Each number is 128 + 32 x the weight over its row's rms, rounded and kept within 0 to 255. Layers, rows and columns count from 0. The size above them is the row's rms in percent of the matrix's.

# layer 8 MLP up, 128x64, rms 0.104, rows 42-76, columns 0-63
size [102  98 109  86  97  91 109  98 102  97 110  96  91 107 104 108 106 102 100  97  99 100  96  94  98 110  95 102  90 107 105 105 109 103  89]
[[168 119 165 171 155 145 136 130  89 151 157  19  97  59 139  87  84  87  85 136 107 139 156 156 157 172 146 129  97  88 110 105 115 149 138 118 155 110 117  80 140 105 113 102 164 155 163 135 169 135 161 143 129 181 134  94  97 170  92  80 145 108 130 129]
 [137  96 135 174  42 171 132 119 118  93 137 109 142 100 102 216 148 111 135  85 168 127 135 109 143 130 113 180 164 127 153 142 171 109 120 149 116 149  67 108 105 107  88 154 136  86 101 133 161 140  84  84 133 133 188 125 159 123 117 105 128 168  79  63]
 [118 149 138 138 118  93 135 156 152 115  89 115 129 146 111 131 140 132 121 146 117 145  86  88 116 105 156 103 142  58 186  98 154 106  83  77 177 115 123  75  99 149  85 145 151 137  96 155  47 137 138 114 153 102 241 114 102 141 164 155  96 112 120  90]
 [137 120  81 175  89 142 182 117 122  95 121 149 180 163  86 152 127  88 145 150 157 179  50 128 134  50 107 212 186 112 149 119 103 110 115 175 187 115 143 125 115 143 145 129 126 122 120 157 127 137  69 156 155 168 131 118 126 104 115 113 122 132  96  99]
 [150 152 110 150 154 203  65 183  76 150  91 154 144 161 103 113 156 164 129 112 182 135  94 104 127 102 133 114 152 110  78 151 136 192 157 174 125 149 119 149 106 140 149 135 158 147 116  99 168  66 111  60 117 170  96 117 153 177 161 121 169 108 118 138]
 [162 116 144 139 102 153  86 138 138 124 111 142 132 172 141 186 142 119 168 103 114 117 197 166 109 127 144 139 193 127 111  78 154 105 187 164 102 126 154 179 113 129 179 130 194  81 120  74 163 194  78 143 132 148 125 187 122 150 135 134 123 163 163 139]
 [164  92 124  95 209 124 130 160 119 115 121 126 101  87  71 120 124 154 174 164 130 116 109 161 133 170 148 152 201  73 132 177 109 170  97 155 129  93 142 150 147 112 111 170  92 113 191 175 121 126 158 161 131 143 160 138 145 192  90 120  98 130 166  90]
 [178  72 159 123 107 103  29 134 105  65 113 113 162 207 123 143 124  96 122 127 101 146 124 137 173 116 152  98 128 107  98 104 107 189 146 158 178 128 123  86  88 143  74 124 134 129 118 103 149 127  79 136 139  82 112 108 148 146 196 131 158 141 116 125]
 [130 173 183 133  77 120  97 141 134 126  74 174 150 184 129 128  95 166 150 144 117  95 138 192 130  99 156 159 148 116 111 138 126 101 131 113 211 162 160 171 171 170 131 197 118 122  97 152  91  83 141  99 181 105 120 122 173 114 135 103 130 118 142  76]
 [126  74 139 108 185  66 132 115  88 190 170 117  70 189 135 102  81 152 157 124 169 140 111  76 158  72 149 112 158 150 137 157  88 195 174 111 126 151 134 100 110  89 179  90 104 141 112 112 115 128  97 126 144 120  88 136 163 144 161 129 115 151 116 156]
 [123 148 183  98 157 110 157  84 154  91  81 106 147 106 145 127 125 183 164  74 143 114 116 165 145 134  81 138 132 120 150 137 114 108 105 190 176 113 188 170 120 155  87 145 123 127 122 129  97 143 175 119 185 113 102  98 113 100 159 162  80 163  95 212]
 [127 153 195 166 137  98 131 121 128  49 127 168 112 140 166 170 166 116  82 113 155 115 133 134 140 140 125 102  92  77 122 162 122 144 109  97 129 188 106 191 117 110  51 112 132  76 110 134  77 196  95  97 112 104 138 166 114 132 168 119  88 124  96 126]
 [100  93 184 106 121 104 182 129 130 155 116 150 115 151 137 134 170 123 168 124 164  97  90 119 125 140 127 109  97 169 145  85 108 120 185 111 114  96  66 179 125  80 186 156 160 155 159 159 134  91 106 108 171 120 152 129 121 185  78 178 116 136 183  70]
 [107 142 192 177 106  35 105 102 171 123  89 185 117 155 167 107 141 123 126  99 126 133 151 126 119  92 200 124 144 107 130  57 128 162 137 110 131  98 160 166 193 117 126 165 115  86  94 138 153 150 105 125 134 108 143 189 135  87 118 129 169 100 107 139]
 [147 176 122 137 101 133 115 140 126 134 139 163 164  85 150 125 104 194 181 123 118 117 164 125 162 132 126 174  71 115 108  49 130 177 104 132  97 193 103 121 159 111  98 134 110 137 101 167  98 189  69 100  90 134 153  84 135 136  63 141 112  86 100 138]
 [152  83  96 140 160 158  96 136 123 157 106 144 171 122 140  59  97  91  97 113 144 154 125 118 132 141 167 126  80 168  73 120 143 127 108 119 156 110 150 128 115 172 142  92 149 232 118  78 131 118 144 173 173 123  60 134 178 142 128 111  89 136 180  95]
 [108 120 114 132 113 144  72 147  72 114 136 126 113 154 151 151 125 137 109 166 177  83  96 154 110 181  87 127 149 119 132 149 103  85 217 188  85 160  69 161 168  41 148 130 138 138 106 117 128 124 104 110  83  97 168 120 166  99 125 143 141 124  88 123]
 [158 174 141 111 140 138 104 138 203 119 127  97 121 101  90 184 116 101  93 172 108  90 116  47 154  78 179 137  90 143 129 167 125 192  95 138 128 156 116 104  64 121 138 111 165 179 122 115  94 114 119 124 149 130 147 107  81 174 120 119 107 136 195 142]
 [159  92  97 121 113  91  89 163 124  62 147 159  81  81 167 171 106 165  75 202 143 121 104 139 131 156 126 110 111 114 109 139 104  80 134 119 126 159  98 136 149 166  78 134 122 159 111  99  57 131 162 161 133  74 137 129 144 147 112 144 171 137 205 110]
 [128 126 173 166  68 199 210 100 149  99 108 113 168 132 177 119 133 176 101 172 127 123  64 155 139 138 126  77 152 124  80 153 139 119  66  86 117 131 149 100  88 107 143 120 139 100 149 113 104  95 132 167  91 130 129 101  92 136 124 131 175  82 164 122]
 [190 157  94  86 220  92 152 138  94 120  96  63 151 138 148 144  72 148 120 139 117 120 110 130 111 121 130 153 121 161 142 147 108 167 151 139  88 118 109 180 156  97 115  98  89 135  18 139 145 112 130  55 136 158 123 127 122 130 133 105 109  97 107 125]
 [151 113  42 126 132 134  73 169 172 169 114 118 121 138 125  56 145  95 121 174  53 150  96 133 138  99  83 135 190 111 104 112 147  86 152 124 131 113 142 144 160 104 154 128 111 112  98 104 169 199 154 105 135 127 170 120 132 116  63 107 159 130 156 105]
 [160 209 118 161 149  89 100  96  99 174 143 172 137 112 138 155 102 134 101 135 132 141 155  90 103 181 110 136 140 123 147 119 152 183 107 146 106 182 139 102 192 116 177 138 129 175 106 139 107 185 119 146 126 160 132 186  85  82 163 171  92 177 102 150]
 [134 132 137 113 110  94 112 130 132 148  86 106  91 139  92 107 207  60 148  70 130  67 134 112 145 133 117 126 123 132 122 117 126 104 107  85 222 126 101  96 156 179 164 165 131 106  93 171 156 100 149 151 149 141 147 108 138  98  86 132 168 161  53 144]
 [111 114 130  79 129 133 163 156 127  37 131 142 138 159 108 160 149 157 153 109 164 113 125 147 119 141 141 111 160 123  88 137 133 119 136 150 192 159 127  59 162 155 154 161 109 182 109  52 113 143  56 111 120 158 141  76 146 151 120 106 157  82  90  73]
 [198  99 125  73 144 105  61 171 162 111 176 145 124 108 158 153 189 128 126  99  97 135  89 150  81 114 133 100 105 125  96 141 179 102 119 148 143 117 154 190 118  74  97 117 147 101 100 176 141 141 164 151 117 200  81 128 119  95  89 125 116 133  91 119]
 [110  65 158 123  81 111 146 138 118 142 149  99 124 100 160 149 166 175 140 170 187 148 144 114 136 125 134 164 146 106  30 180 109  97  65 103  93 110 138 104 102 133 173 103  82 116  87 137 162 123  66 126 128  94 139 146 142 142 130  88 134  81 169 161]
 [163 138 138 140 138 114 161 144 156 195 100 101 104 110 140  75 124  91 141 112 140 175 125  96  97 147 160 168  71 190 127 157 137  64 107 110 172 175 160 105 157 169 129  84 111 101 146 154  95 181 164 199  67 130 125 105 132  86 136 157 125 124 135 144]
 [ 80 143  76 107 119 104 167 202 201  97 160 130 127 129 142 123 104 163 149  91 137 169 194 145 127 188 101 163 167  96  59 132 173 117 108  78 119 153 149  90 101  72 120 191 136 125 141 119 105 128 132 104 118 114 169  99 104 149 110 125 114 110 132 133]
 [118 134 116 131 138 152 150  95 151 108 130 194 117 115 109 135 159 173 171 135 128 167 209 121  77 187 116 126  80 119 154 100 176 105 141 146 123 173 101 191 108 158 119 127 153 156  76 179 116 136 184 111 147 151  85 164 143 106  65 144 151 125  78 140]
 [139 122 140 116  98 131 185 159  97 129 187 125 139 124  84 197 193 146 156 119 130 155 173 133 126 160 156 114 177 107 126  91 124 162  64 114 114 130 132 114 144 127 187 195 145 189 112 129  98 154 146 100 126  72 129 159 156 114  63 180 121 145 149 148]
 [176 194 128 156 111 156 108 197  92 122 119 137 156 182 145 103 198 123 112 188 153 119 173 129 128 104 111 133 220 137 131 177 163 108 131 143 105 156 125 136 119 161 114  93 133 156 131 133 176 138 118 167  88 102 130  88 140 159 166 193 154 141 125 115]
 [145 161 145 144 114 118 122 158  90  87 137 103 172 113 142 144 151 167 126  81 140  77 108 120 133 124 158 124  90 132 105 175  52  77 150 149 165 104 158 183  72 130 118 105  37 120 150 209 130 141 172 138 144 107 149 183 100 117 139 140 116  94 142 140]
 [ 80  91 114 108 111 125  94 142  98 103 149 139 156 168  89 126 129  88 150 119 116 117  89  52 138 126 112 109  86 130 157  92 106  98 205 138 131 104  98 136 150 135 148 166 101  70  78  94 120 169 130 148  78 123  80 203 118 131 116 192 139 123 168  90]
 [157  66 120 128 173 128  87  91  86 191 126 115 135 124 166 169  81 134 108 145 122 112 220 125 155 187 139 133  82  83 120 173 124 155 103 118 172  90 154 158  91  85 144 123  84  93 104 116 156 119 183 160 159 144 106 131 150 109  92 125  91 144 136 144]]
# layer 8 MLP down (transposed), 128x64, rms 0.0936, rows 42-76, columns 0-63
size [105  97 108  89 100  92 105  97 102  95 101  93  95 106 103 104  92 100  99  96  98  97  96  96  98 106  90 101  91 110 107 107 106 100  89]
[[111 148  83 112 109 111 139 193 123 129 166 149 113 104 139 107  96 116 108 172 124  89 139  72  89 183 153 165 168 138 132 138 117 141 134 116 188 147 166 177 142 159 151 119 143  75 129 113  77 175 186  95 153  49 140 120 103 122 113 156 126  75 106 182]
 [ 82  19 120  85 123 123  85 143 127  87 117 157 151  82  91 135 137 102  66 159  97 135 121 170 168 165 106 158 135 175 151 136 106 104 113 113 113 144 145  91 101 126 153 139 118 138 129 121 181 181  68 142 105 122 116 119 147 151 198 141 146 154 102 173]
 [124 111 101  67 145 156  64 151 144  88 178  96  94 142 116 108 113 190 133  91  98 108 191 176 132  78 150 104 130 165  44 154 177 114 140 183 133 122 111 172 111 149  89 103 171 119 109 119 169 141 155 129  79 162 129 137 135 140 153 127 120 166 122 124]
 [153 108  84 129 132 109 177  80 138 107 216 139 125 160 113 147 156 146 137 100 153 137 166 109 106 126 120 156 174 103 132 152 164 107  85 111 137  85 161 119 146  54  97 154 105 190 173 163 188 146 106 108 152 167  98 188 120 111  97 114  80 135 133  94]
 [149 163 145 131 131 115 186  96 180 151 131 185 105 102 153 139 111 122 109 205 153 139 131 102 153 119 162 146 148 103 158 124 110 114  70  80  96 126  98 114 132 121 104 139 165 106 134 157  74 109  89 176 121  89 123 104 110 153 198  34 144 123 177 118]
 [157  85 114 255 103 132 133 102 184 144 147 133 130 100 137 143 115 132 112 129 136  95 100  92 105 127 106 136 137 134 148 128  95  88 138 101 158 167  81  88 155 119 195  90 145  98 118 121 175 114  97 101 132 137 137 134 215 100 149 113 143  77 111 159]
 [150 212 162  73 140 120 211 134  79 163 119 148 162 166  72 120 137 128 185  82  96 147 132  99 123 154 137 138 103 168 137 120 150 132 139 101 135  98 105  84 141 133 159  82 129 127 127 133 169 180 105 160  93 140 161 169 120  80 111 128 197 126 121 139]
 [124  73 110 134 146 142 150 122 134 107 107 158  62 139 158 130 162  97 123 109 135 218 174 125 158 149 133 153  95  73 103  75 124  81 105  89 184  92 162 140 104 148 112 110 152  88 161 134 134 176 104 154  88 131 163 155  54 140 118 128 119  74 149 141]
 [150 125 108 190 171 189 104 136  98 108 133 136  82 116 149 114 125 140 169 178 123  91 160 167  65 140 130 134 109 117  91 193 127 147 149  89  50  56 148 134 100 124 134 134  92 127 149 127 144 152 110 133 159  86 107 131 179 127 103  55  94 115 100 147]
 [171 134 152 117 174 109 116 129 168 156  99 115 144 131 122  41 117 146  47 102 170 161  89 146 219 140 170 137 148 103 161 151 107 144 145 124 189 108 141 136 130  81 130 151 143 117 133 167 123 123 166 174  96 145 157 141  92 148 168  79 109 151 110  99]
 [ 28 184 134 125 137 123 116  97 137 132  79 190 100 189 126 153 173 163 148 135 146 122 127 105 169 114 103 140  75 136 142  81 150 113 132 115  84 145  73 102 137 111 131 101 119 127 116 165 137  96 115 150 101 101 114 197  79 101 148  73 174 136 106 114]
 [112 171 120 168 132 163 134 144 106 181  80 108 123 100  97 102 118 160 128 129  91 100 148  35  89 181  95 134 120 174 181 168 133 107 138 139 119 153 123 145 140 165 153  86 183 108 139 148 133 111 147 125  81 109  96 104 190  60  82 110 138 161 116 104]
 [110 156 123  81 124  91  82 157 102 166  93 110 145 112 181  94 111 105 120  78 123 166  90 116 172 189 161 105 178 120  88 169 142  69 140 109 146 132 176 205 169 103 157 120 111 146 100 103  89 109 146  98  92  81 118 103 146 156 148 117  90 142 167 131]
 [155  78 192  92  88  82 148 157 138 123 119 191 172 157 130 135 170 127 123 118 125 166 150 112 113 102  83 170 105  81 119  62 129 151 146 153 143 118 123 148  74 100 159 123 133 134 123 122 124 156 227 175 154  97 141 108 137 129  83 130 111  67 107 106]
 [ 90 137 132 170 101 106 142 165 132 111 110  72 123 147  91 104 116 124 130 115 146 178 112 127  38 153 141  88 165 158 152  75  80 138 172 157 105 119 188 174 104 176 182  85 102  96 120 107 137  53 146 119 137  82 112 121 121 120 121  91 166 132  96 128]
 [153 141 181 146 115 112 148 142  85 120 171  53 113 144 106 166 128 133 108 119  78  98 124 230  82 151 181  98 126  95 136 152 122 123 126  94 141 139 188  65 180 113 103 121 167 117 121 113 182 151 102 121 107 151 118 150  83 158 161 145 147 165 135 129]
 [ 96 137 138  54 115 103 163  79 138 169  82 144 119 157  83  95  67 133 151 120 145 127 201  92 165 139 194 175 121 136 138  89 111 149  54 123 155 148 150 109 119 158 150 150 139 121 115 164 149 128 155 143 124  81  82 143 130  88 115 118 142  80 108  74]
 [147  78 133 122 116 120 159 105  96 166 146 139 199  89 119 169 169 156 157 115 124 162 131 202  65  68  89 140  99 115 161 130 157 131 134 111 152 167  78 166 161 131 110 148 164 115  65 131 132 111 120 102 132 146  89  75 149 134  92 186  88 163 123 118]
 [163 158 149 183 170 110 123  97 139 145 214 133 113  75 140 118  97 121 148 112 138 131 180 161 206 173 156 153 152 155 112 111 160 145 146  77 182 139 176 131  67 130  84 135 122 156 176 101  89 161 119 141 123 120  86 120 144 152 149 151  79 155 131 132]
 [ 62 154 166  87 135 129 109  95 148 100 122 174 142 130 112 105 117  76 135 156 171 101 176 119  91 123 103 167  93 124 136  75 139 109  87  96  70 118 121 183 129 134 127 100  72 184 142 181 124 121 163 115 171 110  59 112 126 122 163 132 183 142 132 174]
 [121 142 128 116 152  88 129 171 126 153 119 186 133 127  99  80  99 120 177 182 115 111 123 151 127 100 145 131 125 126 118 109 135  88 128  61  59  63 169 113 130 128 174 140 165 107 106  40 138 136 144 128 126 136 140 118  92 151 133 103  81  70  48 106]
 [159 185  99 186  80  86  99 151 168 155 147 122 186 144  95 148 220 118 122  73 117 169 172 114 151 144 165 127 158 119 114 138  84 100 124 126 100 100 130 136  86 118 137 122 158 163 135 132 140 141 148  56 191 120 116 106 157 134 122 116 171  86 103 109]
 [101  95 135 144 123 132 161 103 140 146 117 129 141 132 154 166 169 103 158 112 144 139 176 131 116 168 109  79  87 175 172  73  98  98 128 150  72 147 109 138  66 127 122 131 139 156  77 180 159 160  95  67 139 128 119  79 190 111  92 125 212 106 148 113]
 [169  94  99 183 135 155 130 163 203 107 124 162 109 111 124 150  97 143 119 124 104 167 116 112 149 100 126  93  88  76 127  52  63 171 167 189 197 135 120 151 106  89 120 158 151 105 134 154 123 171 140  75 137 136 142 175 107 148 134 115 107 107 125  91]
 [140 123 141 144 123  44 162 186  98 125 126 128  95 133 164 170 140 116 182 151 156 103 135 160 153 113  98 114 182 165 159 181 132 129 146 108 125 143 146 159 122 112 166 186 140 204 140 133 192 131  85 135 129 165 121 151 182 151  70  94 169 111 117 105]
 [ 96  98 121 122 145 198 144 123 143 186 137 166  90 152 168 157 152 157 156 137 142 168  94 125  84 100 122  75 175 127 150 105 156 106 132 101 173 107  60 169 159 168 145 207 167 122  77 131 102 153 158 103  87 133  88 131 116 109 151 140  92 118 165 110]
 [135  83  60 194 117 145 140 146 137 146 140 125 108 129  56  99 141 124 103  55 120  89  92 146  95 132 155 128 147 159 149  95  80 150 187 169 134 133 160  97 186 141 107  72 124  96 134 101 121  80 167 130 123  96 103 105 167  59 113 143 110 126 118 108]
 [ 81 155 181 147  98  64 120 144 109  94 156 131 113 134 195  93 137 111 127  60  80 153  89 125 122 129 131 108 171 101  94 104  42 117 106  96 139 159 127 150 131  79 158 147 103  82 147 124 144 159 175 149 134 104 136 127 143 157 137  78 179  92 124  81]
 [123 174  96 107  97 173 158  93  73 127  71 170 113  85  76 178 117 127  85 105  66 145 141 140 111 134 144 158  79 139 133 104 131 153 123 149 141  75 124 142  36 142 114 116 131 164 125 107 184 184 100 165  90 140 159 118  84 136 138 124 100 108 113 111]
 [127 120 172 122 135 176 109 110 181 106  90 173  96 165 132 146 125 122 141 170 199 132 188  98 121 151 159 112 119 109 147 198 109 148 118 141 100 152  83 162 121 144  96 178 192 181 156 150 106  89 113 137  63 135 129 145  63 123 109  95 146 128 139  91]
 [ 99 117 118 101 147 202 133 119 120  99 114 104 150 146 108 113 148  90 103 199 122 118 117 114 109 138  70  70 127 104 160 108 166 121 127 182  88 145  81  98  81 118  89  68 126 178 125 115 173  92 123 150 116 121 105  97 228 118 130 135 106 154 102 110]
 [141 143 125 110 153 144 102 157  94 103 126 133 125 114 146 148 164 149 176 199  97 137 153 147 157 109  30 109 152 143 143  71 158 158  96 104 153 109 107  91  64 136 141 106 128 150 110 112 123  94 130 139 119 201 144 162 154 126 124 147 183 133  68  54]
 [177 128 106  57 104 139 127  87 119 111 154 129 118 151 124  89 102  97 150 147  99 204 136 106 172 102 154 154  73  36 145 133 199 159  83 121 140 103 118  62 127 134  74 154 140 138 140  68 153 140 139 129 111 144 124 174 126 121 114 139 101 159 127 122]
 [130 128 162 154 108  90 130 115 165 135 143 132  60 133 129 172  66  88  89 113  78 155 111 176  67 106 176 120 172 108  96  77 157 132 121 202 161 143  96 144 136 116 116 157 179 121 143 154 137 162 125 106 115 109 130 115 117 143 108 193 168 122 121 199]
 [144 117 174 138  85 178  99  91 135 154 149 154 100 132 106 122 115 131 136 134 197 134  75 151 131  95  96 181 119 109 101 153 111 164  98 134 145 127 114 174 126 124 128 100 122  81  59 114 163 154 107  92  95 122 127 121  83  49 146  88 131 159 189  54]]
# layer 8 MLP gate, 128x64, rms 0.114, rows 43-77, columns 0-63
size [105 106  94  97 105 103 102  95 101  84  92  97 122 100  95 107 100  88 100 105  97  97  98  98 114  93  99  93  91 101 101 115 110  96  89]
[[116  37 183 131 110 132 117 128 163 168  98 120 167 126 124 106 208 162 107 193  79  82  90 153 151 106  99 173  86 152 137 142 129  92 172 143 116  98 142 101 146 107 160 123 105 173 127  99 138 119 139 175 151  99 125 122 140  96 167 160 170 150 167 150]
 [106 128 143 135 133  43 177 150 200 160 150 125 195  96 125 181 108  52  98 127 127 180  88 130  88 155 101 166 168 143 159  77 131 141 142  99  91 104 142 118 157 117 131 106 105 160 150 108  86 135 145 126 140 147 174  94 123  91 149 146  83 115 141 109]
 [154 125  58 149  99 177  92 146  92 134 175  55 157  68 156 106 107  55 179 128 154 101 129 129 122 129 105  96 111 138 132 122 186 137 116 200 128  73 115 103  76 141 101 104 123 131  89 133 122 127  98 139 177 114 139 136 162 126  75 146 105 160 120 110]
 [123 140 167 114 184 155 149 160 121 173 152  78 194 167 115 132 133  57 145  87 146 182  74 146 136  89 106 117 127 117 153  92 156 145 138  71 144 160 119  59  84 153  97 160 124 148 134 111 110  89 117  63 154 124 188 117 151 102 158 132 120 151 128 138]
 [162  95 131  82 117  59 163 153 149 139 151 114 146  68 165  89 132 122 103  91  88 167  85 117 129  89 121 120 124 152 138 184 106 178 129  98 122 105 160  71 176 140 127 148  71 118 138 155 135 137 181 121 209 102 133  78 144 143 159 161 110 159  90 130]
 [152 126  91 152 166 128 139 137 112 100 110  99 134 140  79 146 133  87 186 106 195 134 121 173 171 137 198 164 145 130 166 125 149 133 157 100 152 156  96 176 139  96  76 127 120 127 103  68 129  95 140 112 167  85 195 103 185 110 143 109  87 101  85  98]
 [162 139 149 170 120 140 116 141 124 158 145 104 216  97  88 144 156 144 175 196  67 124 102 132 109  87  98  95 157 174 172 100 135 122 120 132 143 149 125 106  94 159 128 134 135 150 166  46  93  77 105 125 138 115 165  79 109 146 111 101 186 165 132 144]
 [ 56 134 119 106 113 151 182 109 110  97 142  92 201 110 136 143 151  95 137 166 156  86 151 140 141 157 124 124 118  76 122 153 140 106 145  84  66 121 117 135 127 118  81 130  74 112 106 125 157 148  76 107 128 159  69  53 141 104 211 152 147 123 131 145]
 [106 130 125 145 127 155 164 123 177 161 125 113 166 139  44 172 181 112 144 136 143 103  97 171 141 144 143 181 152 101 177  94 116 136 101  99 117 164 106 161 151 102 107 124 171 137 160 120 141  70  72  78 187 167 121  79 142 130 108 101 139 143 171  68]
 [186 154 127 104 109 146 153 103 136 100 104 101 125  92 119 141  97 170 172 108  92 132 158  82 136  47 121 187 119 166 118 124 129 176 115 156 129 155 174  72  59 142  98 134 124  95 106 125 114 104 116  86 110 162  61  89 109  98 182 117 132 152  98 165]
 [145 174 125 135 121 150 147 162 106 140 102 105 144 185 129 165  54 142 144  47 133 125  50 129 117  67 129 121 138 164 123 139 137 123 164 123 180 141  52 123 116  89 126 107  93 138 140 170 191 145 149 171 104 147 119 135 182 170 144 163 131 148 152 118]
 [135 130 136 137  77 104 156  75 120 169 144 126 101 142 116 100 104 111 192 174 183 101 107 136 110  81  44 105 138 142 182  87 132 144 153 123 118 109 110  78 122 129 111 170 169 160 127 143 136 126 185 136 106 116 127 126 142  52 187 135 147 170 108 183]
 [145 141  91 200  82 115 138 110 155 129 177 165 127 149  38 126 126 146 196 149 143 113 139 134 135 102 115  52 132 121 210  84  94 117 155  92 129 159 129 109 109 142 152 144 108 143 153 128 119  76 157 109 114 142 121  89 172 113 137  99 143 109 100 187]
 [116 158 147  85 129 105 115 136 170 173 120 148 189 152  75 141 163 170 133 142 128  70 138 115 117 137 102 127 209 138 145 129 192 118 167 102 126 148  89 142  68 126 150 222 158 192 101 122 151 107 137  77 148 140 137  99 138 110 154 128 106 139 157 148]
 [108 117 178 176 171 103 120 145 167 141 127 190  98  81  95 136  71  86 127  92 165 137  79 156 135 161  89 160 126 127 162 125  52 153 139 122 107 142 157 105 133 167 125 149 112 129 123  92 147 167  52 104  88 132 152 175  97 125 193 140 108 159 130 107]
 [146  95 104 136 127 104  98 194 123 127 145 131  90 119 159 123 129  76 102 143 125  74 110 123 108 123  85 149 147 144 181 111 104  62 193 152  92 157  87 136 134  72 112 124  83 133 100 104 119 119  94 102 107 107 209  97 173 116 182 120  82 129  72 105]
 [145 167 158 131 148  86 157 163 168  58 130  82  96 158 127 119 110 154 186  90 127  99 108 118 145  89 137 121 126 131 121 117 148  83 164 112 126 169 145 118 114 129 194 126  72 148 198 137 127 152  95 118 152 182 193 172 112 169 113 168 123 158 165  83]
 [ 90  77  94 163 149 115 146  83 113 147 165 128 182  88 113 105 134 163 120  75 114 131 108 132  68 112 127 119 133 162 186 100 151 172 115  87 129  99 172 144 155 136 114 132 137 113 113 152 139 103 173  49  89 153 172 115 143  79  73 118  66 112 105  87]
 [140 128 169 165  73 181 221 140 109 150 121  96 160 143 114  87 104 126 146 146  71  92 131 120 136 177 141 164 126 119 131 124 126  97 118 149 125 173 146  92  77 112 131 163 150 155  97  97 111 108 119 112 199 178 150 125 194 128 101 129 148  65 161 103]
 [170 119 167 167 117 100 113 150 159 150 130 135 130 122 125 104 174  81 139 142 159  69 108 143 111 163 102 101 154 150 190 102 164  80  95 137 147 125 105 128  43 126 129 134 160 133 197 153 164 170 122 130 189 188 120 172 142  80 100 139 112 138 153  79]
 [112 147 111 114 111 123 145  94 106 113 137  81 111  71 152 198 129  52 116 109 181 112 117 126  81 104 127  93 147 123 141 159 166 148  92 123 160  94  96 104  74 104  97 133 111 164  98 154  94 128 125 144 151  96  62 133 171  81 177 113  71 137 180 154]
 [101 164 143 140  89  91 113 144 160 125 114 151  83 138 181 125  55 135 161 169 121 105  76  89 143 145 118 160 147 194 142 171 149  68 147 144 146  98 150  88 142 181 123 105 114 127 162 115 133 104 112  81 126 115 117 126  53 101 169 150  94 201 137 140]
 [151  78 154 192 125 115 112 117 109 138 141 117 141 105 102 125  89 110 236 160 161  78 146 128  92  93  64 119 131 126 154 109 201 127 131 144  86 140 144  87 108 145 112 139 112 123 194  95 116 134  95 107 149 157 146 134 169 104  70 117 174 130 121  90]
 [112 149 101 134 134 114 147 118 152 142 152 144 146 108 108 118 100 108  98 135 110 146 175 167 166  84 126 127  73 209 117 115  99  96 166 101  77 129  81 122 116  65 124 117 137 117 143 163 194 146 142 178 208 166 146 143 119 151 192 162 110 131 132 192]
 [192  94  99 153 119 124 101 144 133 194 133 121 159 108 105 107 137 165 117  96 112 102  99 240  88 133 109  87 160 123 121 126 201 178 117 114 151 115 139 135 120  79 141 204  92 125  91 108 143 138 124 120 150 172 120  94 164 130 165 111 141 141 116 162]
 [132 184  98 179 105 136 165 123 117 124 132 133  89 115 110 140  77 131 164 101  78 141  99 111 137 143 109  85 173 190 182 100 106 192 121 152 189 105 102 151 114 121 148 113 155 110 112  65  99 143 160 182  68 145 157 144 162 128 101  63 141 160 126 140]
 [158 130 164 181  90 180 139 149 153 142 112 133 148 110 141 163 148 146 148 154 108 137 125 125 115 178  93 205 134 151 141 143 166  92  43  77 133 137 212 161 131 119 171  97 111 102 144  92 138  89 106  77 119 148 116 110 141 139 158 112  97 177  91  90]
 [127  26 135 115 106 154 170 164 119 147 118 134 124 127 144 162 132 137 135 143 143 122  84  78 150 176 175 141 109 134 124 126 139 120 125 166  71 129 174 140 163 139 179 176  93 127 178 144 183 115  62 103 122 147 100  82 112 116 178 113 152  75 124  77]
 [174  86 131 183 108  83 143 179 161 159 117 135 148  70 109 150 129 203 173  92  78 130 134 177 111 150  83  92 126 164 209 148 158 102 166 125 140 147 110 123 109 118 121 119 104 111 111 158 142 132 164 120 172 175 132 152 153 120 114  55 118 144 112 154]
 [ 76  69 157 128 102  95 132 110 138 150 115 129  83  96 134 112 136  95  77 125 140 112  87 138 176 105 124 172  86 139  90 162 145  78 120 130 119  91  85 108  93 127 139 137  34 141 145 145 185 136  85 110 135 102  73 173 142  68 147 158 138 122  91 170]
 [167 157 139 194  77 110 112 151 185 144 130 101 152  96 108 116 149 121 105  94 144  87 137 161 157 164 148 109 167  78 111 134 162  67  97 105 124  87 109 215 132 137 110 153 149 106 170 176 180 117  84 159 182 177 110 133 171 122 122 105 138 139 124 127]
 [167  94 144 146  93 129 118 116 111  99 202 140 114 121  83 128  92 111 132  73 133 128 106 173 135  70  76 109 140  71 155 131 170 153 110  95 127 184 112 123 121  57 111 153 120 110 113 118 153  71 196  85 115 135 156 147 180  94 141 122  78 158 135 155]
 [137 137 111 175 152 136 118  84 160  65 111 106 152 122  87 147  83 109 170 140 187 129 160 174 168 157 109 121 134 120 135 138 163 154 158 105  83 152 180 112 117  97 156 160  72 118 126  59 136 132 128 114 111 120  92  44 198 162 111 157 148 124 165 133]
 [174  96 136  87  91 114  90 169 140 170 133 207 146 140  97  92  70 145 105 150 113  76 132 222 151 137 111 159 131 171 116 153 100 174 123 114 117 101  81 119 143 160 134 124  95 199 137 142 119 121 170 130 154 163 130 130 148 128 154 128  78 118 178 126]
 [ 94 110 155 107 152 127 145 220  86 130 118 178 147  84 109 117  91 117 153  77 159 145 119 145  74 115  80 104 129 160 118 137 122 153 126 111  99 123 169 133 165 108  91 158  68 104 110 131  87 122 152  93 145 156 123  93 165 104 192 119  88 185  67 115]]